Weights of a small GPT-style language model, trained from scratch on English Wikipedia.
Size: 12 layers, width 128, 4 heads of 32, MLP 512 SwiGLU, vocabulary 539, 3.31M parameters.
Each number is 128 + 24 x the weight over its row's rms, rounded and kept within 0 to 255. Layers, rows and columns count from 0. Numbers have three digits each. The size before them is the row's rms in percent of the matrix's.

# layer 4 MLP gate, 512x128, rms 0.265, rows 91-127, columns 0-127
098:142152117106142144100141162142092115149118125165162163151132141162131141088190171174121144122149143134138115129174137102127164161114141172129145132123136148117124147095122103119153102084093131156110123144152086119074195127149127120132151150167171131128156109148145156120126115109137132103159105123167147132136144107128125093097097130127112119149102129153114166095168119149137134165114
108:118115109171150142097194152154129145110105112127089093117164135137103107123164125132170200118131124145112059107133119155139140122097150137119155114175134133099164131098149138122117131112131133117139099132111109121123079156131130118098098122136085144135122072126138116117124109109100157132162163129115107097120118114127125107112164114090151147124122144133087157105092167109127109090154
099:114109178109102111137122101160117126144150113130067123122178147110148112134123123114149124127110122129160136109123127119105136097123095087152117085105152131158139127150131136135073103083133153126121093160100151135100170119106138129117134127110122090109132114092102132126114101120129139099118110117089136155152101122195146113137102129159093154116126148165105158156138090111149124211103
089:164147132133154103117145160086111106100191114164169081144143127114117145079169126164140112153104148113102091126148178111123109096113139144141140098130135093105110121109159070120119133146173163133130118142135118095156172149107105116127128143106118147093132121063110134148136104080145171118156134149153129158135124118119083115166134126144131122118159115142149103116127127135149129128149
103:113143131135112107115117107079167168063120163117142159120112147164133140124164136161161158142120128159086162155122144101125163115119100092138115106153193151110122120105164151137127123154136142110195152138122134144101140125093137110099130094114086155151091127130111100116115136126158106153116129105114132150151134096108105144157143143171109124118129071106117168113137135116135140101110
094:111146128131153121123178169128106122097123076131127157134139070123125138135120118137102117128136123156123129088128085114123147150127096147088120113090140149115074118087160096092099109115177155111085121139087142114140095120081117148113131107106128120139104121176141118110091132147137124126074153135108173137135113143111108110115128149133139064114138142129126085148144165163098128101109
105:117140075131107087122130142136141126158112108138128155137153116136154120118140141101118097132136141136081140116112154111129119094153155157121168154142115189165118166083121129126107116156119177126165104129137132111094112113084138123114124123157101155140091103135091111159116060144153111163158177124103144134135155102176140135128120096119107115123122172093128109104106101090130093144151
089:083117145162168135090103088140101126166093131147113136100110120094144103157122098115140090105147145133168130172146112113110134103154175109111134129148112120108133137136125126139091130146141124146116078119116144136202064136118085116119124112132154124138140127135111169136160114106115089071145098138129137125138145132102121165099137128133129099096188126138111123135126120138155090109168
107:134152095103104106169112114095120110122160171154093083124097113112130168104188138091140134134132119146143127149191147145134116145161176164168150123107124127095132126088147133142141124119172121104106143124110118153132117142116102170172134137119103153096145130080177119131143127134140121150110131130112137158111068122125120118125165099086111131110142129143181134133134163125099112117117
098:186098103151141159140113100153108106122112098093166126153134125142094141130146190181138121149133131098134111149115102090153138122131108140153101124073117147140120125125107128175127148130114120134087074126156120173147116176111141092125149138128139105118149139119192099125099121131150126124136083125126139109150126126118118106147082158146107145131094104132129191134131139098124135170123
105:153132139112130109114136126123146127107104144132118143159136126126117144134094122123124104159107111125109151101110120067080106078155103112121118172118159128149190098125096150154111091160081105154128141119139143146128143146086117091123114147119131170115160152168139140116116122155104122114134190147163119121100096124091094150093155089129106101123116122134155115145153087149086126131082
089:135116131134112142134115111109116113108114119101152098176177122104106085130157158173114148134137141114109094127129117144110104135126124105184138152112124102090155100174142099120097121098136137135114125133182098114132116140163125097155097148076143123106119111131099104109127145133113155101160183125091120108103120100137178146104138170088148130143179118105120099104108139146094116085133
097:151110139118134095112132139140159151106150126117125181180150154122082105149151148123112160109127099089082131177137081137140099087106117137153108104179135135157142145121108122144114151123109168152142120138144110175086127129120126163108126114111103108122163097130094132092139143122107093122146150165102134144134161127156148133121124118149134200133132132090116140138081138134141089119169
097:104142106134123133107119102136139136116145124103104132102128122138126031096112136111122085110119115094117090154141140132128162124101121125142110134098143131164110095137124178146122144147151125114126101149155159097148089114113089135140143117096142166121149128128110167112103201119155079088142125106138131154095151098104120173107155175093134134116145101146133110152147116089142124136108
098:110116138087124098082135140111097151129123107133133120132120136134064142173174157146143131132141136123113180134123113118159134150147127171115137101109141116148149101148113150094111120128125159165152158150148124122110107135095076120116131125081124148075164138145109157124140131126160126136096126112121123154085120110089114116077080180117138105150129086174148130147158131153093109139101
104:130126110052153129100150160135115107147134108090145139108145135136160140160075178090148125092160121131142144096130142114127133156106131163112142138150119075114124125133144113126121091181114134112109114126079099105139127196135144126128127134131133107129112104117137150118126153100126141148144130158080153122103140132087162125124120120091176119130184101103156116108133109128106127112182
107:171096129140097121118131143111152139164138157145140190117132121177167135103178121136115108102116150169106150087113136140114128111146147123142099168113171115150120089113113141143102119095157145135147122084128139149090132086160165083124112141144154165149089097085142133116173130149129158134119128122121134123147094106108146154108132145129173122124147177117175101114149142119134105108119
097:112101150124136132105117103112167093148160117160094158165188143110125103123135121138123117149103137107129122160168128108138130137111185132142130071143139075109084125096147135154107123137101166156141119146111135158132116104133129135119151137129102109206110136114097146181145163131160134095097114136148128119161139107138117143070136110133155081124143141132121125175136150124114138145106
108:120110147151150158092149117210085123120143142150138156115139099155145145141138148138110153093099103110130122097138125174107085119129157132117125120118161133136102122105131111098150123138147115150133076132107176114115124151150150154107115129115163171129097139107142102088093153107127100103088127147130147162144140152119109165173118116161123123083160107140098125094155113137109151154085
104:135158115141140139152142156084106152137123107158127138083133118072112137168123123133145149162145082131095156130134152096142144129103168105192117097127154105133093147118134159104180137103139111117159124129131126113103117124087149133148103111151116119118139107135162093132162092100079124117103106150122125156080099129137114142100103151093113095113109172138144099136118143119145077117091
106:136137122166134126166102106154122120104172121125096113114164123151097118153154083134138131118135137132111178134148107134100129082118125157149163125113172138134139149142147124118148149131160150138115094141135101142149136093120098112138138088122137175159145161139090157129150106103160149111142181087098104116106083160148120124170137147165138108122109109081182141147117068120135107109137
094:111110116124125109145136141156070121137086126110123131095135117138121110170147153136141139086122127144119128152149106117125167102136165080100144127090121156119111111106164174103141173128148144122122073139113111089128130191156091124141126137146124152135169133094100102140156110101143168147119149108146130125081098139147155126114133115133112161102111144076143151127165092155151093142098
102:101104104107149115113150131151119163179102107080161128146145066169106144112120146133135133157159143118160106114129159124146146110109119110090105190161108125107133154163125120158113125141138123099111146120134124101128165127127088127107159139138140087143153111162116100098089160138117111114076138129096123117106163127102128073151119113137103124122125062126130144090134115103137166138135
111:116194128130108076144132177101119108093126151118135079141124137121075129092132102151153105111144149144128165118142121106132094095129138130122125123133109113138114129097135116158158129090146138124151150144140101176133162174146109144111119078123129116104115141127136166161104119104073132140076105121121098162104126115100131138165087135143149124178111133129124128117128171174133103098148
101:117138132123126143141143104138189128117141109127169153140159120166124165097120123146156108120155126160137175143133166166119173164118124154149170156156115118139109070094081108126124114120178133177137122157127089133122132101116152121127118202150124154122121125135117146139148143142118111150128144105147134093135154110105143140118182155111129106161128091133123127160120160121112184147119
106:158107106117162134141114133110144119118153162128125131143172119129128116135181175134145115104154106150156145172098149136131121154138145131118152132118126137131119123156127125111127116150140150132077183102128077143164109098133097155124105080114127136157159153093106124175130121174144107124090154128137114122128121108099166130082190133122100107141160069094129161131139096113119156142096
082:138178149119112167149119171087156127117180128130153153107123175161130139152104099147168128098098124126146138167153109154126139129148143151139169102128172106129148165125121114073138129133148186153148123136116083154106133145138129157130123090111137124149141109151130128164131080091107159134101182139121153093145113131111119086108095140141117146077131128115113137144113130127122111094107
093:129146168148143112080105108151147131165170117099139099132140118096146117123136122147102116140098114125111077118142079127106132125136108113112103143071112154168142124151121090173154101084133132145146105116078161097130135145147121121117136137122150148158088101147110162088128138149133064142077122101114170125135164097129158110103137141113145108149123119116082113115137077127120128137115
099:110155099104142138130134129143111127147149126090140099102111104124120110142155184139179110135145100070157099137107131145155147170151143162134148109112127123150144086132132117109101139106142132126114129127157090100096139147163132097132093103143090108149122149126129115123090084112126127144116154127133167126083114070138157124096092121118122118144119134187191129133105158106111182109126
098:159148140093156131145128108147151145150117135120131077160147146163131115103119134153146147153170136143135124112078130148134147144097140119151157092108159165145127077118111129096081123109141120123121099154156121087121136114098140132130141131115110117206134156143177100093132117162152142145115118177140149141121149104123146162093080160116165127105120084135113124095118139097141137109164
112:134123122146112128135144124104098151099142146123107118104107101133178148142150124104138090149146136116149113110163135192184146078149130135163149143098151172133122090117114166164148094143130155136159155141148163132138134150120161138157137136130094128112128106167096156148117132172151150129172097129158141168101075107087132120147116119153149137141081097136112158137143123122124161114154
110:069141112136109093127125150120141162085170122134080148086111115093097109179113132133156099131137139148131140185116129158121116072118122135166112122124114163130151128110146147164080116136147136127147145141080134182143147155114174137108133137141106130083145120127116141121116102160113178136132147147145160149103105126113139160109129089108092146126140113122118082155129159136115098133109
094:137129126119133098151111147161155144134166112157134158098161118100138051142137120135135090170127110160085147157134140176103146124157138108131087093109116105141152100142088128145138136136111126126082135152159126127151133117137128124094107124121095069177114174140120108088084122168107149098107098143119141120130145126108135081110134110123148169155118113144139142078137114135146125147144
102:144123131146077145123123155148110146137186100140103134136151106116159065134104107140081129128145132160097166144191139118134097142155135130105107121142071095087153177126148138178136169102131130136125147123096103122144128138128121154137161117116139120183128155145124105147123124142137108119124137125148122129106076091131134146137131131143129196127127128101137129166100110084102119153107
107:134148135128124123094179099140143132146102110155059131154132109080120126120157131121107129166161123143143147134151146105130159159096154163138135144141109121138139150147173101162142118117114102171144087146132121114134159118091140096118108122132098097104134083153162059097101095133084121121168132130138120155119095088118138084122138121131124160167096130105152143123135124134092126134091
116:112094089121141138122135116128136118133136162125131136121100114151142131097150128100149124052140141113120118132118159149158115116109140106121145136113124084079132139148124166112105127129137146120141118126130106172089146099119144135108137205150097163127119142080135117113116087118075133143128114172137103139079128068091150087125144084118139137146156165101133140128078141103115110096119
100:119123091091125147206110166098127113165123201132149136148115134118113166137142129119125151153135126152117142127134165150165161165130161153151158115131084078152124105104104130145095119140125121122147121140125122131097122122136099112117102131155095149106160106129141120145080116094097116130117129157118138125097163140129165135088141130121138137179180101151121114120076141100152125154145
# layer 4 MLP up, 512x128, rms 0.259, rows 91-126, columns 0-127
094:134125165124124185172117112141120156146124128141184196105134193140120088129149125144130158100128121159126168151137134113084090152128124118133137138107109148113108113151124114122117128126131154111125123195098156136133160170141117108141100106193144144115127134123104106172149153125124143111105132111132139145121173136159117086149138118121084111116081128160117156124157144147138128119097
108:123117117152151124149086128148096164131146134161166120132118137170149137170134133080127115135132146156118164118106163141112134092172163085150093135126104112121170108146085114145132163151120116138126105139097113158075170104127132093149123172145127119144109119138100135122094163132140111130173064163145124149161120141082137147139154080159091123114107102124146141147134135111134151132115
104:115166136111103142144150146155139147173187126136107134174138143129084114105142118156129142143168132130098157121134114141141147161122123130097150148160123130102162142109122116145162113158127106118135147150137104110215159106131136107125130144114135162134117140122135180124121134120151156135099107156146094090150107149107181124171167135123135150149107070130135120147100139137118171084098
090:132109120116141148170106151166130141151117069099099155134131112148089091123106162120116121107160080145117161111162101166126168176138098130135118172119096196167136131174132125094175108099134116135104154120102105153121123136151144181110119098150136089119125122164142132142167143132114143153113130126115099151136119150124170118129123157129124168157142154121142114145142150121104113116110
103:118134099132090092129113076100130126137137130062148143125108100154126158115140123164129092142130153141115141083114144122175129160118161111153124120112141114125123168130142101132165170119092116127117113107144089092123123135113118155136138126104142185156140149148101168124138185103102134136128076090116113143176145121143151158159108136132100105158120149124106145130096125087163146081127
101:109126124103117101107102091072119086126145162138117094109105158122166131086130131115167114153129108133137104097109171105096114124111126099136175124152165135160146126110077147130113125105113138121114105089181123102094153081123121132148139142151127091125104128071094159129134085113121122114161092157175131102097136122142099107142123123133119141151086114096127143154129105114163139137145
104:113120121111108122128169137125160119090126124118142124095092151105133129105085173132123145126111114107152120162150093152126134152147145145174127095143140101127149096119137162105095121119158105115114144128130129163071168134141109164132091143133146112117154164125127133073116185110087109142143085144131086133127144125118099164159196127131120145132156082161133147125146153104100113088116
090:114140111154148101117137108137113127148118119126148158119098125118155131140136135160113105103115134075117109144160103120142123096141122129121175175135106129080137133091179106085136110186102136128108125107071131150134109153124113118078092080124177119175129128120159143114150082134091100079116115137106127116134139150108136171104121103146127135125135191129137127113162139143148104147155
104:147151141144110110110132141141116175090127180083119123149146149126123149060154154107154134165120126120078110095140123119169110098119105151124123093134085076083164171127106119124113125154160118118162132109105118089144116112093132156136104142082110127149136141112134158116124173129108134145158141129113130104082092104126140121123115065103136140127114135108160119107113143102096109128120
106:167119118151145106145081171127153122157130141151153145161142140130113143094147134134146157104064122103154115113140098081118123147163082164119110079154129157070134134103110138113082113132113130154099140142105112178120124108114126116157141125113106098146143104121138115099124116167110117127099127109088091107176125141093119133089123131120168120119115128133098125142122158083149079129109
101:126144135169119122177074171116113092124116140129118108114161094122134127098096130131118143144081095179139133154142129105168162128109134094158098114146087105136097125157099090144112133125108107124152141134141121121079150130142156149139149099124150102115156102094109158137109106132122107118073078127147139059150126129120119123127125135174111165168133127136103138143157123140133127175149
082:105153139139137129154098134129157159130143132131091114122114139120143165161099076071132134090127126130127163117123114126093178121133165130091116131165092142161100132098111141158203112123121106161125136143106145166117125136099129109115190126154128134164140141151126145152094114113116122155107082123193115155136136147118095130153146116154133126107095138164109159139139134094149126165123
092:133159089074131079152132140110122119162121107141101131156139129140155140077141109085165124141157147171108139140119159131147113125154140128104165121127106143133115136083144134129131096136141131163126133166186103167132138108148129103185123125136154145122109155118115126131106106105132124157101149144131149126153096176101190097083159144126140159113164087120147136127128135162105091110146
118:132089144164110108141139164156130125096108130127076115128132093094117144131164117088136126123145095113128111130144147146172121118130148129156176142100135147128100164143169129143115161081137131085112122171125147127118141154195154140112107136118091096104173104092152133116146131116096171113139118174152134132148127164116158150123133120117144097094167155097121092109128117108122116112178
096:096127131123123103073147127146118172117178101184140162145142098124122100117140127124147135096116163138151148098119110102156133110115122107111124113154189101137158147111105127150108094118139143163132108194139132135116084181114111139089118122082134171122175119116120118160131147135143132156153101140121099121109107146126121118101148185138109138113093127169150125105163153116111120113108
104:163127098099121145148140146115134117115138124132115136111098107105146117129171126082132125093128144141179132157135120128159143109135122104105134159160132139106110145093168130119139084133164170109139143111147145132133153133181151158096138080093125102148106115140134141130120142104127113139116108110126139086125179097177148121089129155105101163197188131141128099140166090126121085137136
102:102141107101121179104161109097122081140145137114122120153118153106133142115112142185109108143122142095116097134160108108151099139150111166123119100159092116119116110093160112165141155125148065128128128135151161163173137152110143135159103155149101152129139134129125149125125134171131131070144091175113122117096125137153103138124096085139114116157115119124105163120136134157106171107177
097:108144108120090147127105116150116164122137175135132152127129143131120108091178127120175128128167109173101130116120104117146094111110127121175139143140088104164176143155118126123119132109132136104132113137135122091147175148153133125192068124129143123059125139123176139109128132161104145102152137172119150149129101140159147134103108137144139162119178103127115145139075112112153121124121
115:158162119135114113141125113078128135195100111100158136173123125126112174136150169087135143140142132133115153137136155135116092128137102147100136117113094160132142185142136111122175152136085141167143190116133113135125133138156096118129133137122122129122149157128090135157141105093107112158158112110097120116140087125124127110083166164115133122116138114143127167155143133063116110142174
098:135129087121127109134169121093110098129134135125125096143150130145104138077133180090085127139155128144137145100208182136120113102131148131141136168137128140090201133151144128136123158148145136148118196128154113081115110132154131127107102139105130102145123150145141112145113122133190179141105177148106121127136097123124135078116119143127099132119145125125130137128144135114162125135118
107:127132124157123151087102121171085101103127175134103140097124095124085115096128118101142124134164109128135120110174108102067118138139152158146149120132136112118083105125112133129178158145130111148172114162140169109129144104115113130163144115132129138158144180150138144070131109124164127097162129093097097125106137132126067119106085141167135133123127132132141164145136125134147145148161
094:158122148119125098108157124091151148114157135134100141141177149137096151089124063125104111137145135128148135151106136119124098158138117140152096130119130110127146136163126077129131057156123115175141149126152116149137124064097152143148136108125157105103101130198158120146126152163114090137115126142091111154150151146105116089104135134110120105167141144162158123157132144119152153111116
106:113155130093069091143142123111150108092139105146132135088140151069142115129121131117129156129153106107134142181147087100104104125096132121138154128136119115090135127105161158126129131130142153156141118139158116173156096139110150103147101159156143166153110133140124125192172145088127127159154126125148136139163099125073132109105131112111103082122122140107144156116133109154082115083143
108:142129119129171118124125121113119142143084151144135123154106102115187117119160140142139144080098114111146101099093130140085124137116133117154170120127164151110124133097116140113130120130071102138122174094154143149097135120141146121098140114161164123124139181105140180130125141128080096112125107105123101143187114130089094162127134143128147059129138117089119161144160113123148140096114
101:165126108139131113101140128121114111140122148154097098078095094111166126169182145088116129137149113177082135125104148092154127110121111099123104137133100098122093165103139140147107101157090159121130132105147158135127140157169112152113115166119162095083107114101154128090097138165149136141111124133105160163100134124117106117166126116117147138139143135116125132127133084179134174117095
094:152155130166136108114108122107111134141139111142101154141122137164077121143060116110114100150108131106106123115128152113148144105134128142117103153131102079074109120080127188113104134077110145136146117139131184156097105139139101162121134141139089103142131133115156181126112132135148134172142114124114153127165130108123122125139108131131112114126169125099177070141102154151115143116175
084:114113150107167160148095167072162121124146185127156129116147163119138125099134110086142110136116125101181155162141096081148163162136107105135132129129107124134098102084132125146093113130149143098147163120129124078129138151142124153137137091170153141153155125109136136129127090118139131131144152079107162162125163133114102104135125122105082117139108125131177126143162107104094133098111
100:122155107145111104158116128080096117110081133200124140107117115143176164135111111089130125132144132105115144138126157078138119121120150154125168127181084126075147122098149156111123146120119088086096148151118131148112099166119152126136110142138143093094164131101161129119136123104114155117148133143156133122149099139173102094110122150119112141177142127098159107103127173116143143144121
099:147131104133138117140076137127108113151171095088125124113097116107142122128154141149105101116159183130160098122105165130121175157089164134086139119116137144106131114128122153064130154117114167100130138175186119127118103130128107117142147127155084149152143115119124174112121091136119145107111127121121177113123129118149141112079099113084152138136098111139160164088149135114141148127161
090:101141155117140135146119145146151135129133128130120093113126138152112094118092169164128113122164111137151123111108171130180127134100165152147138124115175156173091084130098099112115134128153145077115105150133124132136138098111161160110156136127112100186115171165157106119090146118133149150120098164133180116119124102145158145082097131093107105124086092124148132116110116131140145099160
108:128113109149140110114144138121138156138147122159103143105135151187141115128108142074153089136131121122119136132181112174104165123127107135105155139140122170118115137087104131136137108171153170119129117147152131127124137097145148152139145168126114163116130119087130123103096140139167152171146077125149140173147079114060142115137133089129133178125129100154131159140168134094102126115149
104:091131134142113145120058133170149115139155143129118140098102169090134108096115135125114136140172133171098100156138145148105123175115145131139085151127130145121117131138163129150111139111134122136123106125115146146105172115167152146151136152189123099119144122107094073151095085179102110156144179126149102144122095122155154131168104117108166105137138147129145116140121158161140112124148
098:130147151149104114116165145105110104122129097120174102134133143168100080137104112106078191112151123166145115093126124098099143124087128151131125168119122142111148132154137108151128176122153104137117096078083151145108104131106163124119116132137132114113107111164140113137178116121127133187179136096152100116127147130159171103127156141151115120110154153156138165163125124090126131121136
097:103123150127171103148111092112102116085188126155121113097121155167117127124123129136145133138183108113128114118118082108130117099089166120125158129136150111109106156162131132109123134092104125155130140128109151167155083134154157110133123141131124116090100113135122154168147151093097148166132167157103166146099149124137131120088138113136146112098130108140097122084140121147123061162169
104:105158136098097109128130142137133103187113134114139141133126094159126127106096131096163111116124135100093111129172133111124131111109117154124125082098170121132137127146096149093094085099134117132129123083129141144119133117125146177178122152112133103106127155132151187159131115112173156109115091123140137153090110144155141135094126124118144117138165189141125071131130142078127160159149
113:095134092167091100125133095116153097126133106104140160132124144129136149166138125109132127129099118137139109087122128136091115168127110138118126159134124100136081105124081096102125127084147099129093162090183140134162177134118122116104117143156189141087121121134105093118079121130109102149137139135105124147142106139137134126168148121116105170098114140103086158176169152101135103132124
# layer 4 MLP down (transposed), 512x128, rms 0.226, rows 91-126, columns 0-127
103:105093142151144115137165117116166129154128119146089151125116115111156106095152138133100144116117126145128109134182193100092125151084156160135143115128142105141126117111129129121123141140102130112121148162080121155124106136167112109140125142101119125172122098128129167123122090095103132111119148104156191162143141123102142150170132126135126130146207097131079112091088138101114155140113
106:081146106089156109104129146133125103112130117094110111119099150153093148115140115096140177123141151087120119156126143149120124138143148103156092084195122094134154134157122074134101133101128104132136109128096158119191136136141156145132133150131163146129140092169140150107115138157118102098111135147136145162162136151124162154104094145120131137126147140069100124155104098105169125124100
099:103141098159128077093102140120124116141119138114133080102119126111104107132101154146118136110127142158124135149120161138097106094114114143133125148138084107101120157121084138132089169107137105130144088127102119159126124166119078112147121159151123115156129102120120134143106090133136133118110146097121173131077107144146112126051104143115117096129127131138136108122167055096120154071131
091:162100139146134159128128129087118154170145134138110093114135127100114144119190155143099122091105089108164084069139167136154177126108108114164126123115160083116125117158151107125139116143130127155168149119127117156095166119162079132104124149108150155098173148086120132180116121090123137131106116139136148131122201133096125128136132128133140125115129131124124100143112149143137104109146
103:115110124177097141114145163088082135152150167165137137135134120113127079124140173112091134147096139111157152142162150108104115157177079151118137153127065135158119094139137104123114112130108141120114127112133132114104117126154146131160114095163117136110118116150141108126101137158114134094160114147134144079123088107135157136156064148161142147143128116126117103142080100152142172117128
096:122123110093122137139121121119104150145135139109183141113129162141148118118160123104184133123130126170104119143131065111108106136119104142093105152114156141087097147153149129096156142101157108115106117098122155143147112137081138134162138134127145134098158068160095101115126123138155135130186126167138131154186118130135111157118089119132166080117184128106152136128126149118107142116164
101:108147108134142099124108107140111083116090196144130076137158092116167150148113146111148103101137122161101142128131120107116132092131144123175122140145156134123143170110080143123152109086149126132165095125135145092160144119104126148112114155155125092161147077147108169155148098154105143151142166142138127119128165120129128165131113121140092084137151142101101106155175130150134107129110
095:099132141115111133153100154128156109120116134137152084164085137112144118141134128139153133071117165115154084191133102192129116088113115127131115136107155122122128141143172154095109151127139112177123123118124131106137084138143121115131117095113146133120138158117098114118125171110133136156119118090147137104153078135085170154127103104149140129168141174141139115126117180131164176145140
101:160157115145121112127102119117116121091125154097137105121156136139156106112195156145132141142123129103121150105117162127162111079126119148081125135154137184115136116114130150126124136103143153113161124106106098118178154133137136139178149173100121166127143162120155151135122180137100101131151112152172120091116099114118096102120103122163142133129075106153110133088136084157136120130083
101:100125102140113115124088165114136148083142124118102137120146141140158106100152104140139138127119099152129157110130135114122126153123135067167180114152140147108120127157129170087143134111131133137104130121109121118097173106126096110157125143146129156101084143144084128122163131123093122069095177132117151101142141105122085144123186115163134163117116114112064099130123141155109090148106
104:163096125105153176120089111090139127107136107089108141095141144115154106120127154141146119106106122133152160129097091170140153146153137131131119136104121141121124135145129105094174093144148083118107131134142152125095124165131110159119106116144137126155117129073171145103137125136112132103132111081129090119123118126126155191147132118149103164125089125069088165088134131111184120120161
093:123147120121123131195155147161139115124106125131131148106182129138132126129121159142144117143126167147091074094161115142113169091113143137114135160142105122117136105116123110139122123117127126129163117096114136158149123134133112150187117112131148111150114078126141101067169124183118126165171152117122137112102135169159109106083138101158186121165125121112131130110127089145141095114159
098:087087132134114144100118127116129144154115121132106148151160157136125140147169165075121200095148162116120124144100114095141134134131084094140141115137123141133100168159135132151132121112100158148141185107128113136129123144102144136130105139141155122148129128134131098119144136155088149121145180201136090159154096137117172108099164128092113143095086139141153118131114142114144104101152
098:136147116057104149093098139113113117167143085160135129112169132135144131142062146144164110139153155140112094103139113133139092155138136169150127120116096137112104116076104113122108130141170094097145127074145137111118127110125108081159179112122162141172121145097155124154106115101104105117138106126151140127132127127127078163120126146135132144142107127143109105142144143119172164153107
104:178084111120121132109137149152127117123145178138123107088135143135136169095139153136126128160117123098155116131123134109164142159105119124040093111138168108145153168118100158147140083177127129114141108139152140116128098148143115146121110143115172168099133102135119101140117152146146141142157097142116113148113158172105129115148107146139127113156170171177153099099155157139123119124121
107:119087132086125111166137152069148105171136125117122122126141115149147117159144083109149155101164167099118147148130102133097122137119128114102169119120106128146121139097118159144147111058144125124141147099132129133116146119145109099126107090103152160111151111135080130138104112098137121129140181108157151126167126077144159163098133156121152161139138105136128170119168132135104072125100
102:095128125158157127110137132059119112115075136122123152097111133176141134144132132126125121091102145073131093115105113174115128138130127125121119140116141106103165149113125143131126132163093189109129137172117146105152128164127071150119114131119099157144149144121134086125107140124129128107138127094131110083111124100113119089116076135091065135084155098150119153134119143081145115140131
099:118116096080161127130099136117123110142170107145144179136119127170096154118137137135078132114152185146124101123147091123132156127158175128136108120148126084104113110109099131137126111102130162146116114129150106128082108141136163162136154119157117130115133106154092081114153116142129137060126133114170153112164106072138133097142115124150130118166110101110125151106105105137076124106116
104:087096143136172116076096116137101107096151167139162100125121125154132136139091099122087108126138138111081096091160107133110108075133130139155135123167131136120147130100116150113157150097146112152080132126111119133135133127130145120104150163116100146160097143066114110111097105153123127129142083167118080132162110130101127162126138156133099114178131099128128100125172131100133155140135
101:119142104138102150143156120140141151115105111088126098147074139113147161144165117127117115138084129144122111128083147101119132082085085084101119095144101144121137146124159115183127128132105103120091093118134148131162116087152103122149089163156118115145160157160136121168121125122149092136137124110097086105068127119126132130139125095120168147127095119123131091148126107109162091160129
098:110134124099103143137152136096188149137066093094109152108139118138149127177148124105112082180100121098106161149117109110092124117150129135124128153126112161141122148127161099117129144168123121139107112151101155091166145112120092078117141132160125161135160122121139113107136134098090134122124163123105146116155153109127159088154111173172140145110092100102143141110113092089122122134118
096:135163107139141094147092112140099114092130145133143109136120129112109145097138154189139172084104154153096121109130118089135111129109105115114127132115085155103151144118154143137137144162094099137074124164131095106123127126136136098168121062161112120140150109116108101110209130155165141144119127080097128172100123130131150129105128155151111118120130116108133130148174116131107123158121
103:053098101131139120131124117062124114115112091131134135157121109172145156125175184139110104113135103153154107183119141097189137138143148118165136096133165130149107173120114114130109110158155138117129145082157123131149118130161141151119124093093135142150163120114152115140126120140107126110151142130087099138081131114127091149161122097103132141127127104115146153090134116103118156135134
100:151163131136098120124151134129129144161212150099132097087163142108129144152114169115143139144125124142133113127158097104112149127068144161134101141181164117074104125096153151127113152157155136155086113133138113142086151099106098132106142142124117090124148143155115132164132125089148122153112133133086148096104113145161100154153097142163130168144141131118113144120126140110157138097138
098:144122138073133138112136160149195136151148110113095088123128095126132125088085138108166096121156143176110145176116157164150140135161153142097135102112166125142112110143147096186123131118122133117156157131133153063134160104076139111129181126139156141179125135123114148128136135118114142124132163159152133148085139102132129136157147125151141120141128128147127147139138131179125139131153
101:143091135161137117111106138102135132144139097123144123157143103146152114147123179115100179135152155141145145122100151154114128140108164151114103088120116111147109156098148121109106138144109151145108158125134124174171137129132125171176114109095110106137146155098166143144116131172117092097095140158142108125142113090098134138136201152072146123133102083148147169146118099149126151120110
091:129123098094155145080120156128147097158148109129138152146117135080124126096136112113133141142103139116158134156112121099178138106161101111115110128139125128095137163150135193134135136135111132158158139096152159077152134175141144092095115115127159107132127155077162122108091132139109126086105116088166128164137162072135125133156123155098117109123132162137141131116171112142149099105103
099:143138160131110149112133136116121099184137158135103123116138124098146081111122190155163136156147117090101147097116140095111140104101147170157121111133160157125117138136087132137136105123169129150116129096136154089106123115116110148147144105095130146143060113114112107133144124196125097154110161157154140130124123094119170141158121069133153144113165122133123124094139098126134127115170
097:141138137118138129139082117122138152141142097095125135094120071127142123126195134139158107144171140065120062112128088132113151136093150112104137125150153170132138088132113105088111136131135154142109167133139146152115110159154126138110120145117150124167171152088101129106105126134162122116159098125117151139118147128146157122138136121090128109179089105088114106095133108108154125085137
095:152110117094124130100065106125145128124121109125138098089107086093107140162116162143151123072156129106131119132127100122124096133137169113066127086135098131119107132101100109107162148137121123112125132177118115112146139125111101133169101107117127111091075138140122136135109146087110140139162149159156170082083098103144133153158134087143100099135122144118107117146180134115143116138118
109:150124106110156128145147102117174128110095136121162116139136138146115154117168147121135157079123084106157126110129138145140133091138142132121079092123167104073109099111105128159153156140157142085121102144082126126136186147142156145145124102130135144117103109134109107114119102123139136138125150150118201128152124127113142093099112059131113120137091126125100150087121181120144130098143
101:130102134129163161122134121112096152136104128120136085142167149154145162140064138114133139133112129143157077122144133143102136119124146124122134160143121061174152139157082127127190127138109125092087113108150096111143088138149099122128137139142150117157076183086107156135171149116141114117118086100124094095131139134125129136126132152150095155146111138134136149093121119096109157132110
105:135109106124140123099169082088125139080163101133137120083139117114117098133126138075104131097123092145079107144161103133101102148133116137090112140147071157156133157127127132150145137119144091112140093135112137154123120106073142125171116125133161132163098120147120111160126135130150130107059125120130118134088146089105125092083134126092123154134118129108165136156145114158173118135120
099:156089138112136121102127109105137117172123137137103124171114162117108124112120149138144156081126150144115120138159093134118115134133145131132141158128090096145133165142119141088112116122078126136132126146124100098119133126154129141146080178108126096142134093102159100117069134100142136135130178142187095141117126120152069156127135176126113162162178127133124163116152141164145137154174
104:134155138136124108097133120146140150129115176123124134176113135112129141133150124137110158128096092138166195130113170081130128115110125142097151157101105136147131096138192116145142132148083121114091118123138110103115137113159116112132096161132126177135105101150148134067121129117139151085150083104156122102127102133118136116135116138093165115130159086082175122117090138152152114122097
111:160141145121077152138134141128131117104119094074103112092165117123142136124109130108148158149121173137116116150123163087147150078131104119136132135134141111095132115169149107162150151131101130133109152093162141143176133117130112149135117125154171149088127175121147128086117114057136108126089119139081123107126124122129125155132143110060110145172133163128151140110138122142104159103154